config.toml
num_attention_heads = 7
vocab_size = 16384
qk_norm = true
init_std_qkv = 0.0367
init_std_o = 0.0
lr_mult_down = 1.5
beta1 = 0.93
warmup_steps = 200
decay_fraction = 0.687
max_seq_len = 1024
doc_mask = true
Each number is 128 + 32 x the weight over the matrix's rms, rounded and kept within 0 to 255. Layers, rows and columns count from 0. Numbers have three digits each.

# o: layer 5 attention output (transposed), 448x448, rms 0.013, rows 7-34,71-98,135-162,198-226,262-289,326-353,390-417, columns 168-223
# v: layer 5 attention value, 64x448, rms 0.0175, rows 7-34, columns 168-223
o198:129068091148108138153122109114145130107095129178130086125093148155116201074103158129177127132158113132143132182091054108147123060102158112143154119119106108166057108131
o262:049115214139097139152106114082122108107102123113131110110177135130138097153158100103136097129140087092130169103199135091084156097121114146155118153139151087144091066124
o326:085167180132102164158109167129098171115203064119141067190163132100126144104059137104120141081121047203104128082141157087088181055111144103114133112103122169098109132117
o390:111147138175092117125095067085131141098122115123154150138093126131144087143151103146144151115127163050113148137063120120070149183103070195122122123179099089145158107107
v7:050129134121105121119121102124181105119141119155152122070165161202137140197146150165084071118136112090126078105148116178052186147091146103080103124127136166189117129045
o7:103093144133118171068144118201193117104134143127078153161084152117142164102122150102148137123138129145117160111091107132144134150157145103125182089154095132085189107120
o71:167156166114113123137116110138119085124162128103156123096126078128130118173130137165143125062064115147132149169212096166181117107113155120102091169121185144091114174107
o135:087150057116096126116110131150105159076159110077096091136102121106155140119144100133163096126154167121167079111035153158163141098112182114123078114135134144141067129119
o199:176119148148170183101135130142132084166133127165105105153141118137157150134087115093119163173101103120126197113171078060103173119066094116143153112107149133202127109188
o263:155131093143082101128115133102153125181113111142134113139167113227140184160086136122142150183081185094102133096151061198100117158149095105100149128131168087180160081126
o327:113127139115120118113123162028112139170138121116109145096155118152119133157169098129112142116112053089146093141111133095110095139131150129143155166195097101134141165147
o391:152201151139125128142080141173074120172129163178222102164123101107079126110139137161158180099125079079121160117151114155141105105193105089126113104111119053068161158116
v8:087114093161073087143105130111177119128130117168124175167128146132153176148087135109128150132120171140139133141161154151092106135106109142148144153138144157193166154077
o8:130088186131103151069126118155088142080152141099114115160049096117114139140131116145174099124120138112166101121089073171075123131084168109100111089099126108128126099091
o72:087116126142173162151143114078153103104110126124096091196133153163122119154144113081148135144144135190097161167095104089153095135121133127119147114144148101171120143152
o136:164179072153126104109128153119118085135124110198077138143112117155110120151088147123147143114172159140101188131153130131162111144136110134123149127126217122099082064174
o200:115117151179159120137089140162096142155152125061227138108084082162144125086111111131126125102173133093101179127085124183097133148129133128129160151142125108138116174167
o264:132115166133110108089154116155176104138138102153107148108135165141102130133026142121081132135103108144145116153141119095114125121165105153172146187118117178171168114076
o328:135087121168082152167155169149093144072117192245115098126188095128111165141113133077067098159119043079107132122144144143146099162071139145108084159118075111138127111102
o392:101113020122089119157137192136105130162115108114136117122134107098159142080116120176104142124100152114119105105101199153168107115084112119162101142151108196072109160138
v9:179088125175113139093105179155147122129151091143158155135069119143092144098117061063122127097086089178163168094091170196167172112142093096110170141105164103188148121108
o9:084152170123133087124102073122122108146149140133121121164109131124181114135156141160128085133104169133131108108085106128204134111096139081104099179185149196119131206101
o73:076094104150116118147146091213103164119118127152127105083106155165104130145140180135179077139142104152157152170146101138071115154159157131129166087123079157069158054143
o137:119128152135114131114158113091125164146143103159169154125120101167130113144132143128096122140095094104170098154106125144166074131119166157118101153098157101132159141115
o201:165134195118091133143111162200084110098137130203109147080162101177156075139128137144164123123129159092040094193122107159128120096146117120195164084196124118124083175097
o265:172140056084132171145071178105163165158060091110137113115107205116123126110080117041105175186115190131147128115184089117114085098114103139114096122095076099100073095097
o329:128168085169103088132093168077142079171111147064141130164049091129073198116123059044146181079073092138110154056156138107077160106175090124168132109123167123244125073112
o393:135148152106152187136139159067154114061190117105164111099118164167121167063200127150145165076136095078149103098135121137148136176153138130147118173076104080160154187178
v10:155090061115167157058109175107147131113153173120108130080182160155165068085179161130114150154099128140148150134162127132118106167075179196125184145119134082153081180124
o10:115147139162113076105107127164133123090141174214146099135036099153082111155122175138146137148113068185155132168144108109050086122167130130082120120145171153120095110168
o74:199073099087202121181148190103143129093109119166082135072138114117140100090136139130127083068137155148148155095119125072132123135150175127103121138123078145140155117157
o138:158087119083108114099120119083166181095123131127098178089078122140128179103153131118138141128132174176082113085098104140159141130053137106111148129131153168130116180125
o202:116168168213133164159155078124107121105068145092134137105173138196124147137135073117077112148175066112147098093117111131162206104147121124125112131134149140135081111150
o266:064180168116171134188138084120187110145092129074111178152148087131133139136120104130125188124094156084180123150105136154149088127081178124116194089198155074147191149141
o330:137119144085160190112129104108126079100208155140131082136187132141107117118110143147141122117131165082103126165155068152090148180096135159155146078113137166110188111084
o394:131124138149057148122106119125147173057129082105100142141176190117087102091127132153130096133093171120124110133160164133065151128144107071107139113083088097131111135112
v11:139116123106179160163176188179133148144148069123138125162139087159109122111180098048103133083098177120189130097153105147123111135140096139096139146104135056135122121116
o11:106180159142079141136057078135070121176134116116078129152143138159182142116118170155137149140151048144106108146113149125121110111123146084180182144110118177125133110104
o75:080145149079144127092139079171083140069099172114129156177112147191130169163128157070144161058122072131118137107116156146135124104083170123091078123147124140177157126169
o139:191115088119169103166110150157135142151085117131086170129141177074182160134145133120134138093112127130115113128138186121128180130076116130109153158138145141087102141096
o203:153131102146117104135123195130105164120084119166177094140170115154088107166112118179108101137092074153151124135140084089162117153125137131122097048133106085116131138123
o267:164135132131185160106135138058195098122145148148129063169138130099096147130165162099130192111140111172123152110200022136142103170091053188087122136195122111130140114192
o331:106114059132157096083133161091149185087214136099114131068142041108106103109158095114071145116143212096145158066136116174054127131143084061128135086094154106147112152096
o395:139048162086145162134125203130152144129154097170121137121108129147150161131147174137146175133138105179151165157111127135158190064147155194114120104146113130123172168169
v12:111134142102129118127097092140159102153083176132138142101178122121105130127146123134139129163121145117130102090109153105187142133149132114117136113136205176114145095155
o12:106139136132139166106143147159120140111089127149127153166096179167078169125134124170154120084115110144174139145163120115122099153138120111132124126146181139134124155160
o76:112153117164127127081142135122138143161140076095094176089140165127172154102047123123154089144122121111124154145150142161117123177141162163161095127084155121115140131145
o140:160154104160138140151067106156118179151176115193147116107182138118104133145160145097158161128159128169143101088064106098139060166133141138123087120107087159133151078111
o204:108149118093085150109141181155129089140119122124109069157183167154111104135117065133149096114073096111109103087131125146160097083140124125124118119152128087073109072101
o268:123143111113137134155116174129116090164172164110100100094084122078091152044116127079079105126086134096095161082104129120162142098173084120129132175061102136090153153064
o332:095138122052134125123109064153141077115167117135073148115139105130166156140140155092124101199119121089082152196119094144029132218119133170160173185116148156104084171127
o396:106170159148128091161130147105111169079121079110161144164079111119075158160112167139134157076107149146188136094129191139120150031119152113103186073124118136198097114123
v13:114144130201179151127072139116117105113113094099097090018162118110117155156078078118162116114126133131106168123122137078179174104105076115176129216147155179178140103135
o13:157105124068159132146114140147121162104144157182200096094090136122104158093122155135162113158186225084099135144115105135107063106161124114055121070106107118027146137134
o77:101165100163086131136136079125123122182126142107126145157174152153084112146127141132151178121091098110127178137141146109098118135085143103087176131131142125138095089137
o141:128118142138106182107172173093128149115115110103153141096098089148095073180178190144128091141091161140180116095096130113187137099046158119135084085129097161147134128120
o205:118130078114089149116127104148120123107203158129095201057110133115158113149138133090129174088125144057154113137144134178076152168137134173158147121147117148121105092112
o269:163132098077162102084090168188122142188117098154116097123145066105139174149134066160117082098092132111117084138086203193135189168126074121099088179115219122113150103093
o333:169138096138156141132105153073143177106096097118088142149144128153153100167106172084138081084101098136086181112102102089163128091210134121159094135121158103184159076142
o397:132157190120129070166119071135158033073167096070120088157153092169152126099141139059155145078108085160115125193154120143143170120172112192155102158142085129185112071142
v14:123094142144167140148156100170193104129071146091123158101092115090120071160145167081109119100112144144060089107106100139126083166151141155107113114167135086134080165159
o14:122089145136124096163132090130112099165112121101143174098089168201124151068132117119172137183164167093127098152139102093134058151210148104082101131107083130100128104114
o78:091090081180117156130106149128136144141154154212156120143149118123132127119158124148141136111145144081117142156113092134127146140109148149128201147141142113161142162145
o142:128130119140252154104135148150134143111068119134101106097137108152157172113090112149063090105166110181141100137110131169143068152167132132162107129182164116149130158097
o206:155167136096112136094107136160097074104198112076110094165067124125155157162144126110104181130109128125098112163110123131127135131116059133066088142121123165142150049115
o270:150156174127123107151139144166168180128057137091115165143090140102138071213127173128160091076055121091133126123143099154154145160123157166198134108121141173129141178173
o334:108151114172140120090108114156105129104072094084164129147110087079068106159111094067120073127097106145113121105160107102146115165115176041095122105217155126157135130170
o398:130124161115083070149119144058137196166150170152137125101156124091108172148141131131092125133094136131132098101069133170122136092082106063161134171108129121120138115103
v15:165117127124107098135066125140124198122078181087128142146123114186122098101145070184189148186153100083109152177104121164151148131080166141113136086127105118162141118122
o15:139148098082156115185063126136111116137137161149120150121179130145156146149109142095106125117130094121120099141170182129145172169138100109150091090112083154145154127112
o79:176126137132078126159119166091123141141186101118124092092125152155164173063139161196121125144127099178136075064154134119110158153217156103146152165110128073113137107143
o143:149111075097092125118088121071121162116149142147082148114211105121136175184138115175106146108160156114152229132120119155121067115108178150166121130122131111140113086114
o207:066043098151121122104093148127130098147159107116091164173103122123150103090135141123119112117101162158136140117150130108107160143073143155136125109162125155135151135135
o271:147129139178131088146146141123130108103148159114117163104144141068056140125104153164149156164103182115156114094124110136159121110046124031073162106129099127049092154099
o335:093147186127170082111150132156133226090098190151092147172123088138147130129110130113141143081070117106099201157138170145159136108100157211140101169172142112183078121163
o399:128125113055183088114110194185122127014092056109176096105085093159096139088115167128115106169200044128090120133137120181047132151076151094112130126103155124166216234077
v16:120146107146128144096159168102087144131148095086151068143130159113188129130108109180177180120130161133082085114175168171132131185147127070106107104090106131062122112128
o16:143110139146102155132118123161134127116187146126126147103092132103104140097104115147136127120156065113124109131136115146112137101130120130131134148160183179132135130123
o80:166146108061154138137162164117125086152097086114154134184183089154141143127149112151122133157091161181129135127127146134065145112081136118154149162117128096180165184089
o144:150073128147178110139178102179117073112108124168105150144106170118133079105095118135134099176146125158150155163173117120190127173130148110165114127091100104154104123146
o208:141182084106117124132139131097122104122113129143120117131155057160105139101155132088149148115199132134102100134088073075145104101153129138090095072163108098129123108143
o272:122152116171096117148127158184112169116150060140125141161104076089152111098139182137077118151131183121171142079177158144146139123155132116086136111137089071103130092118
o336:057123202077138083100090145064209149117094118112136053102114158080169119140152029169183082117128187078100155154171086161141057120210117095094131182105104106109113096102
o400:154141089149127175148112168143183135236168158163166121115159234135128147090127112113126104150197114128095109150051137074107125188147107083170102119087166137153152080135
v17:152158146173095116097143111133174140149138143189075096069153150105094092158100112129180146104139163174175165115096125073096098083081127126115126132123124105100094045141
o17:125105169086100161146107131119119106100172101137133138112115155201157107116154113183152084112082070112099152143192101162170133121094125089139073098151112098124169068116
o81:083103103152131096152177127116154059098145094117157109122107079142123117200118179082146156152139115122123116145158152084177184100123134138142129165155129124132092115098
o145:067090144108108106157111136168124145203140172149164080189156137098075163035131071145134115080126142184073143112097178099162129107112151094145133136063092152150117109156
o209:143116141126131081105127062132112104151124159122027142116106153093178086159127116089125114145167161183164122162114118161065136090131121179111093099102175134118107126129
o273:197094143134066107110154122066132136108175128158120129112059142114049148180122155096100132145086140122145074119077112098157087163163106160155131120116092095137085219161
o337:101139163157130097156118113185091189193153103106116156155142189093142143138137154110113192092121147145113099115090107143142094082115128151127140167151146134145085149133
o401:132137130178136119060107065128099107105151140172132131175125159108116080126136125118148183155142156105138117142107146195109067132134088140120169108144085156137193147134
v18:097172070130098102102190143108165121125118150132120153193112114117107159162110118110169113130131167133138130124200123155156095050138138109214125183072109094136158092157
o18:144103122116154150134171198179109121126109066097166121143095142111128121119105116096075105127125148164090175119090118127118133137142109069105156163163105079156161092142
o82:112170139139113139170120140104156083156126142110108166143127099146188132120098102160107132123134129063087190086158168154142163128119128156146092067109094118112146137107
o146:155130148111140123139118102139105117061049158131137160129127155147097143083178133129160100088165162163201115155180087143168064109084155175137188091113118139091128094138
o210:108189135158104175088100137190130109175177135136140092143094158158137084137104114128137151157123096168115130119133113133170103082135187161097146129162134123075154190147
o274:109139143064136104130121157136188148111113181134116111089080079093129149141150159175123107151151105130121153155097145091120159134083142140131133128122158107134102174105
o338:098125140160105092160183080071100179145155131177084125136129140131139082080101170152178128144149123104147124133164177109185200170116149158179082095079180111152073131159
o402:167161112211100112122102108080149127099152087104123088106121098141151116200157175117144165128096103056156104095107153157145068169133101114126085182129120135161109095129
v19:153172096119138146132126145119056073124088104156095161146120107143146182112078152125142134143147129114145099107092153101172172105111124187146118053151127124091166120177
o19:108071116074188117116151146159158134125126143157155209181145098145136119150128115133144089124174078146081118152187133160117091145082113119136136125130143100180137205136
o83:112051161129031136128158106146147159132156169069094048073149088125104121147130081105096168139174152119148087125108144093179111128141149142174138137089094080093141129132
o147:097133142146086138154151146091109082088134114175100132143134107169104116117099131113152057124117185126162125125088158107123104140133172160115191155075089141141140162120
o211:118154097111115091090114177125156123104143138130171105075153154151138161123157141132108068145081150154140113100126093131081122154102098113176115152173141124100061113138
o275:102191108188120123088149139154094119113124092112193145122156165136136128165102216145137140099087175072168144089111129174119127138132139116160142042156078171134155115182
o339:152144173129184087133148146053088135167097125130172145086171080184126115162085139155114189131181152070119177147106157153142164081111070119100108139107136152071129119130
o403:117123130099114139107093109179187156078158112114093044114118118128214126176146110147133181132146096144097119103111115097172115100134133161151145081145108195112118159157
v20:150070082149160135159073151166125093131196165096114112122145119111178099173138157114163087091101183084162103140134122099101168164119172127158161128137169138131102166102
o20:147133175110072160117119158102129136144077136175104139153128137161140131077165144138142115210126101055134124121123068167097124080178145089109150106128098153142116147170
o84:135151162156174161116097105144138099121164121096157159092105127126189167187131115113159080128099120151125115103104075135113165134127184098170078135156145126180160120139
o148:180113115127169171177123173151118140120134078089118100152159150139154177092124089118169111138213145104109156128172118125212094135170043136058108143105109100082111089114
o212:108137118136139066124097148104188113127129102177155194112121112154091130147088145114141173093070102096131091116122107159112126144056155044170132141151127117121163163120
o276:131108130142123099168117081155138150096174152096112116085083169142095111159099144104120152108124127104144160186116132094125131172069143162112120186117153146139116116073
o340:128121157098119107158155088154104128162123198068142094119179089107054120109089105137189190084125134173171130104101145091177115157165139122178168128133111156171143134180
o404:142124136111103106102124151207159189069116114148153178133152085136118133152123110137099167075080072132121127131142092103100112109144160104139108140157148152166089095107
v21:128146140146144078183143101157164080087092175172172134118130187176140087104144143090172122136136144055138060116179104123140131100174105074115141156117079082102166146174
o21:101124115107112210135086101162090114148174093154157076111084121161119156081148141127130127169130108094147187103131158150103117146201113129112138182136122126158109171150
o85:147125132152136074096146161094122146142152115151084142056068142123134129083145091093070157119202120156072130072100142082135036120100113192107163150162109122151119151129
o149:181130166149136091118136075094152149101113148128135102127120103098132103135130083102160091155112108164130140125172135112107141131173160103129097095152146129129075067156
o213:078165078147105122129091163101142087143120136082101121092134183119117104085119160097085156123127161162177087088135167139190159094155105062141166135139136149143120126119
o277:183159168108174165170154092154160142147109109138196193109119133138107149143134128130133123103164152141096111142100147103160086174061092104160147089082121114087142161141
o341:116107127169169133094157109140147120114053106152082130146161163130155085182126133120167188110125104080143138179153145103137164172189114119124084163116127081118114095139
o405:118144138077110104083147147086189145159134105099086115114123179121081100065079104131163154120177115093081114184133146091164138145154204213100093179141121126094134125128
v22:084113107134111096119106107087120131120097175146093156132050167134113097121089101129160105142091115150122173088100147140092126087152097157121101126126150110112134117084
o22:140216111149150165097130085125200159154178108159110176141133092159113134192153109130126057196121166187093150102174146158132115081104205135095103164092124145067217122123
o86:118140119135160129147122089109157101180149136140148126149076145113135102085164106145107122102131185085166152162130178111132088124144109121128099141205087117078157103156
o150:104090151163163140162110107143139134105074100145147136062099161142131112056095077136105190096087148160135111107069141131154120123153044167175129142150071068102102189108
o214:139148116139154125091158114107153115141164123104141158175081102079108140090125170086148118164170198117126197146181169073095111120187125146142101111111095194161054155133
o278:121158140135134124146146148121066073165096158087151077104139199130126098146098163132165142129156043171195070058135116110137151095118142101106109144144139143166076069095
o342:128134098076138140123159218104096175107113154100106065154128113144150160127144131125149071108115081058038087146088120137091090154134106180138131134160131178121099117105
o406:129144087057080070130121124113105151133131162154148115044169105104081113133135109138152118112101091129155154118103116104121171132134126085129115126135141132111145108123
v23:172183143190142128156142132164133148081148163132181114149167107125144128078104116158156122123105118125132111091138123068141079117090163162117146161116158140118108172096
o23:096076062129147115126111124139160158138147093119100089161166152137156069179203129152173142130160151110116084123162124125151129112154137084084105146148140113166093145109
o87:112103127124125081130178119153143073109133156173086140116125143161107098168118137191065124115166121086154144135060149075096174121143101123074148148054100173180165181116
o151:161137097176174124122160182126091084153068116139165121134110110103116119103126097147086114124114131113135088133147083161119134145148092111148106195154126159062189098112
o215:176199179161117141176094128098151178158135169120091175095173096114137142173136100148108098151100121125112128197160110118178162129123109188180174172135144148144103136163
o279:128188098138130141117154150181130046103141128128150142117102148101147207121101095072133167105082138132088111119114137197136114178097168149178135151115127137131082169151
o343:149146102146085152118157160209080172124162173113147125145133146077146125107113121118133132049142173143130211107116212073112133119138092158149150151094156226137089119102
o407:096155163076173054138093141080138137116079159194158143114097089172127121121140162164185102156065112176198068104178109115080123126096076089128122101115130083132137131125
v24:108179190109158080161173188115107091142136183148208165132070107114092161123129088194096096134144136157124081135212134094071170143156095137111100141148156130128080169093
o24:094188158108166186146097171177171129101048096103152146159117112147099137139145163141199096112139123157140152139118154128170107096134106120110142127093128087028164132143
o88:105142172141109112138165110116155145121116082145119097148069146123114162083132142162085193152135153096077102100105176117107187138145136097129086190110152122162106171163
o152:135131133131109124150143126119107105104137169111160140083171110180113205145089121114115147113101083081091073124169147137125120101090071118148058123111150131117085137110
o216:164125055115110049120096104135124127146123137138122096046174172099131143150149183151115160133085125138134155075149072142150115157203216171163117097196106110110155148120
o280:160103110078138108057175123119122161204089134155078149124099144135146124106140120099122119100140149166091113134117197184146117174117069193098164138144094144071144118158
o344:149111158173108117077153144132123115204149138146120109096113188130134147164111091138058150174137163108126117131105098142092118137084117104121146201131115195105085107069
o408:150110100088099145178131187129107106169127122115087161135184156081120061155131123096171129114179109168142104101089113161108147103162123112083150086150139077149167127068
v25:127126151102174091161146137129102131121073141198156127136132173111118073226124131182143116150078118160147118079133125106177137185147116095135145150155095150112161107102
o25:104153173136174141091115109116157090175164072079085150129089111168116156164120097126121137105112098154106092159159078169144106129122144078134130126132119150121142154119
o89:149134104111078092149163047098140133093122191108081120130180057115162093144136183144134148110129134179081205124084085105108089104114144144153174113120131120073143108128
o153:098158149127155116139168136142125150149126127065141094173084199163152145132102109116133108157115068160138141124117116163172069099083085176131151096127112086167078118098
o217:112173060163136088080093145109190111172107191127124157123178123084098090141094158131068125132122147120133136087186115144143203180132153147111101136144115067138107138115
o281:127116131156144097178148158154065120148127092145086116142099118128165105149108105102121107148091108108144106187108132180129182085098162143132141104164131153025201173147
o345:140141136122083137114117174080101151125042132090137180146128171130094117116141093170124170131128158163160111161165141076147117121168077136138166138146110123153151098087
o409:166122128121082108116100097113104144073138136090210095120152112106134152086103182129099116129113130068186175064113117125096115089185114148134106097096116132155166164126
v26:178143120143162088154176132200132130091162185108155144173106152127096177094075129093183146103150122161116109157139135094159165154148077159103166148169066125081083137190
o26:096154100167165093137112103074167132157107117142041080133214168085134102087139164139100095149095092119166098111129110146135114145210158151147138113176123093163110107083
o90:111145132088118142117137080132165119160122067116138086046122098106102073126173119110134104127165169105143116124149127133142125114140125096143120147148150176143155101137
o154:151072086121101169124085101113126146154109193140141136125131085173149144144135135108154141153109125075116129128133125144131102186128139132177119150113099152056134098142
o218:130102157132134178158154124204071150092123146194138103063058183173113116066125113122106075082142189137134105135159119107101115138109142078107056081130194152139093169113
o282:123094133100082084103163117171120128120108125152108153100073155061130139099100084106166162100127132093098168145133098117094126109151109188087130090129168188128120081165
o346:108129129185135099171145248205133080133173176033124137168054112122145149134081129115157138148147095124076140169088130138149106136133091127102141154062132119072153146188
o410:134089140116186107170120119136080131138136069168157132168181184162164112113178234189096147130174175175157137133103107130144094073157145083135048120124118105166095121114
v27:159114167095067120159179145161162139137070132091050166096120110154116154139141110101127090110181123166147193148154118145156176078155117075186160064113123071118071080083
o27:163160099112139124110151129129111098122182130087109111160147142110121164124096155165102147099133074157098109140107119142153126160130145188113110111129130080166159195160
o91:083101121151137168088151119130133153139203145102111116203065127155153090100117180128135115135157136140096201132147101157118115104127121105109137123101136142113141098139
o155:165096125129143146118116143127155087108136095154135093128145136164096132135106156141144119147162112133174073093112116106143179100121142096174163157133103187129220109109
o219:142127111089123112169112187104158145144126143158132124115119061121126119145146132130038154119099148114164128214112156165132131152134172117152140099142154158085102120157
o283:078064146126097118146157115202112175081068101173132148157141179170165119136144128120094156062183115163142185083129119117109122080144118184127115133151122084127096110142
o347:151155173134130152114137080113088099088140123138117160087178092195141122147149072112199136134124170085133158091116136079131185086118105116081126130088148098061161164081
o411:102123154187149137138176080137148114127077093162116184123070125144188136102122136067105164178154109134117106142140147128156120132177121064131126049095104183135133134112
v28:119128112108128115123062164121142167154137181155163114105169114130136154148107103066095131077167166090102163111126163136128089157130135132092102152101142154102149142077
o28:167121133067160103091112143129150096109082105102096130099121075131132095144137160145077148172131193083064155120134106100092124130127141107147082121127119150088131117145
o92:042102105155096145168159084110066139158164097164115124162057118084144111148137068130163143160150129171136155150153142170072133165119168110124120097163105144140130099126
o156:158135138186071127063114136136106089086125127128145177111092130125129117147100147099140135095131155142124085126095120159170117125195123141154175150129172122135100152130
o220:165137126161136116164110116125176152113104105133128153154116109157133126102122175142136184081121113173139152138159114058099116090072090123102131114137096181094179174150
o284:133095103072140174148094188214126161143169229117186127182149131123135148113111072121128116154106132152158125095136106124134141161150079120080134143117131125146174065154
o348:087184135149126153102154055075132089194128214122127124116185130128174145128101168044116096103085078079086162159144113111110134148159126140124135185123134126175050161072
o412:091170180118131073142163102104120091098129150137105147133154125118171160126105158128142122127100162163143104167046137145163162141163131141090125084145125162142132140159
v29:132123166138111122147094123139149131124146123157136130156065123116142164104109121158183155145092168179053155102135080111089157133103143127155156123160124130074121123216
o29:099160137135159122128162127108153104109136137188075115083101152071113111181143176125127147092182144176169083153122100124080059092117139147075145152143115173111146131118
o93:081175117151121120136073082134145109121117102123088097118162115180113089117109123069119051114127117161178160138172138170154200157085140203123114074097161117128184117124
o157:116059157142113097160121122145108118185138114153123129183082104162159155146114160109188188196182069104091190164122106143102096085183107193049124136075126111135100109105
o221:113149108200158129131100187140133152109097140123109130066084119131147115178132088190083147110138121104147164116114160120121175172099073108147052146145160077088164157131
o285:134126110101088138099144143142142074094116139155162126092184144130140155055111114175116118095084166117037124083173130159113136151133125095189119108135088117075112143149
o349:156119157094156138096169051164167087109171169117158208088133147104195123095126162217082155148112080160174127120100170070128174151169115132139111097204188183096113158153
o413:166065049103173130121124078134133159130081085080158190160202142081158096084144080100131143192117133193163137152170104160152129099119143083095154116075097131230073171117
v30:148139157077141145161110126192068104132130119148193172131194116105175115165123153144128107168124075114151132096105113186159141164076113112151165076116168143109164127122
o30:066090114149130104144148141106121101110111075158094140185116097173141072112120114131119133206160111128095104109121141147124113092095174121121209097172095123138125182134
o94:148112120104085098122056164079146152155110140058145104124126105112128119092110116122046151108090127109170151114164116118102149101165085143134094193118202156136070072109
o158:128184135149139148109124135127117164115158107117107114070103106119118122147141150081117107080107111139133101150170155105103148106119117143117139125141116146070117194149
o222:201131124168102088140100095184130133137127163114169066048140205119123149128145149173129155139096081154100082144113140079109130152169191126115143148120102151136135124123
o286:078096173131136148097092165125051100088164121112155155139178128110106151193137089138163138082114109082074186092116096148165098106171124082089069139127130134114110070123
o350:125093163086119207167121084115108182106125189147175166181224153055172173121149108224101170111142111143146139106141157129104158134157161123198134125098181105091188150068
o414:150154144085156124068204112137144063131030168110173160140106177176083172134119121176152102163085137085116050152104093125151096161111102158140139182072105123187177124131
v31:109133078079163136114175113152140158128123143131130167125104100130122177136089077097086149096142080116094080147107100142171126135107119142130090139121191128136183129114
o31:124180143205108177097088153132165186172119164181161102159099127164114100184106171084142177153152068158144140093132149106153128157088119165127101111162093084096100093085
o95:105125090116154102156097119123100169124094142122165183082142117090233171171095103119104107154159220100148120128109129148125101160050096137133153113145124124176141165126
o159:116108117129111120146120099132208114126136133183116077107122200136132111178139090146142184107073123123171155135122115138172142147093127084098147161159183117066105169151
o223:088179181065108140210135116057097152142120117102107123111135112141096127093161116136128145115114146098096170133150089154093137145179120159159138168085129109134120169090
o287:105150094144114088109147129078126065093114163102166137083100055093066118072209140118143061129159141099096076166112099104118126081156112111114088168107151127165127193139
o351:121111112111106082164211155147164120124135134092071106127186147119150174142130113169095099083160161118130094147073119096133104133128189078169134131120126168149130093109
o415:157131159070097140119143129167100110179074109070135156170118106097121145111148154139107147142116142074087114130171184090135136155198150136129161132084081135119171103144
v32:160070117105088124071136145111082145153072157105177115056150101152167133073181139133101115124066155103161175094153080124162067148107134190108133167170095094138101170089
o32:161169158136128176076132167135089013103153141120125142132126117178148131216105152152143119136144153126119065141111164178094164119190148090171126120153097130128208149142
o96:088058148159140151159091135128143145087151075121134124114114144124137143093147108068150166097133081145084171073146117092153135162122144168080061097127138122122124076136
o160:121123096145095114192125119110099116179162162221116164177153165081154092073151129189133119121086069101089111164166119127150116157101125113088123147118109114115096126120
o224:127114170121162101138182087151124121105098129113105159096133140178130131101071069111146149133122169140148110081145154137097119113132121092142089139109111125106117087133
o288:114069128060161132118140121115151195181080123110099126087151085152107102042153129136072130107114255097081146117148113095124114137103145101169167117139133115097128142118
o352:121152083108149109102121196100106131132102133071147098085117087158176103130154152131115156156066140118160224111173054139127100149080152158108117142176095083129065152122
o416:105149100105162165142131162131084133154125121173136114113119170133057171109125159123087116151145063095162110163189154104124112120117119155144084145145145157072074151174
v33:133153093125155134146177155124114119128123094094174156172060170160088164151132166111096129078097141158146136092175138031154144160135148104104112137131107151121195185189
o33:122058150117067116160124100135124100088195151152122138066184103093058149147101062149137179168109123113140113179133181168165162124087132133150195100131099146136129142113
o97:102125120145121147116137174184106080122152128130159102120091113121124192129148126075131162112160121159071177127153114132136116155156150099110150142140169125117135160128
o161:135111176075129165106117170148113182162146125133179198128081198166117106153073151142137129090142082080161099113137117125122126070126116069124118106128131151127117190101
o225:138130143141164074179113121133137096107131124148108104153139118168138097086118157121161164116062164176161124184112176101117142127120181123135109118137109111222185105101
o289:153120103116156145114199133082168091153111057056074108156053153066120123157079154102147105182164134134090119102161108131211153176097147119117141119112087149139080075204
o353:091181158118149151133093143094156134144087095128165164157097094147042174126164154096066110127127101146097161135081122059091110075133096084101118110148118149154136077095
o417:123164131123113122146113120114128099080126171055143111081123077162177111135096137156151156038150100085191105141125149127158100144190104140053136157147154149136113132154
v34:129141150123107115109201151143158125162114127152145148183200148167099123166084122109077117100169168140083126126138190037179183109110136137069097151117119100188105081152
o34:092130072150125141137118109122135161127094216144164159149092120167174215142138156096140139127111064185112157134139142127138134131139180146138122104145144123136087090134
o98:175130155040113078120145064196140106100153125129132145106087118181096110091133164114119142093121087090180149085136183102098115133117121090052104141092091080163123178108
o162:103130170107139180099146152153123098140077143107090162185199187146132111152109139128102158138167161183053108140136136108074116100158102104118161150137152111119180096113
o226:074155128074156071211163142096093084126102111113164081072157132187175182156124074131113120152134097097161076152145150152164161122177141133138090150088118178140172143179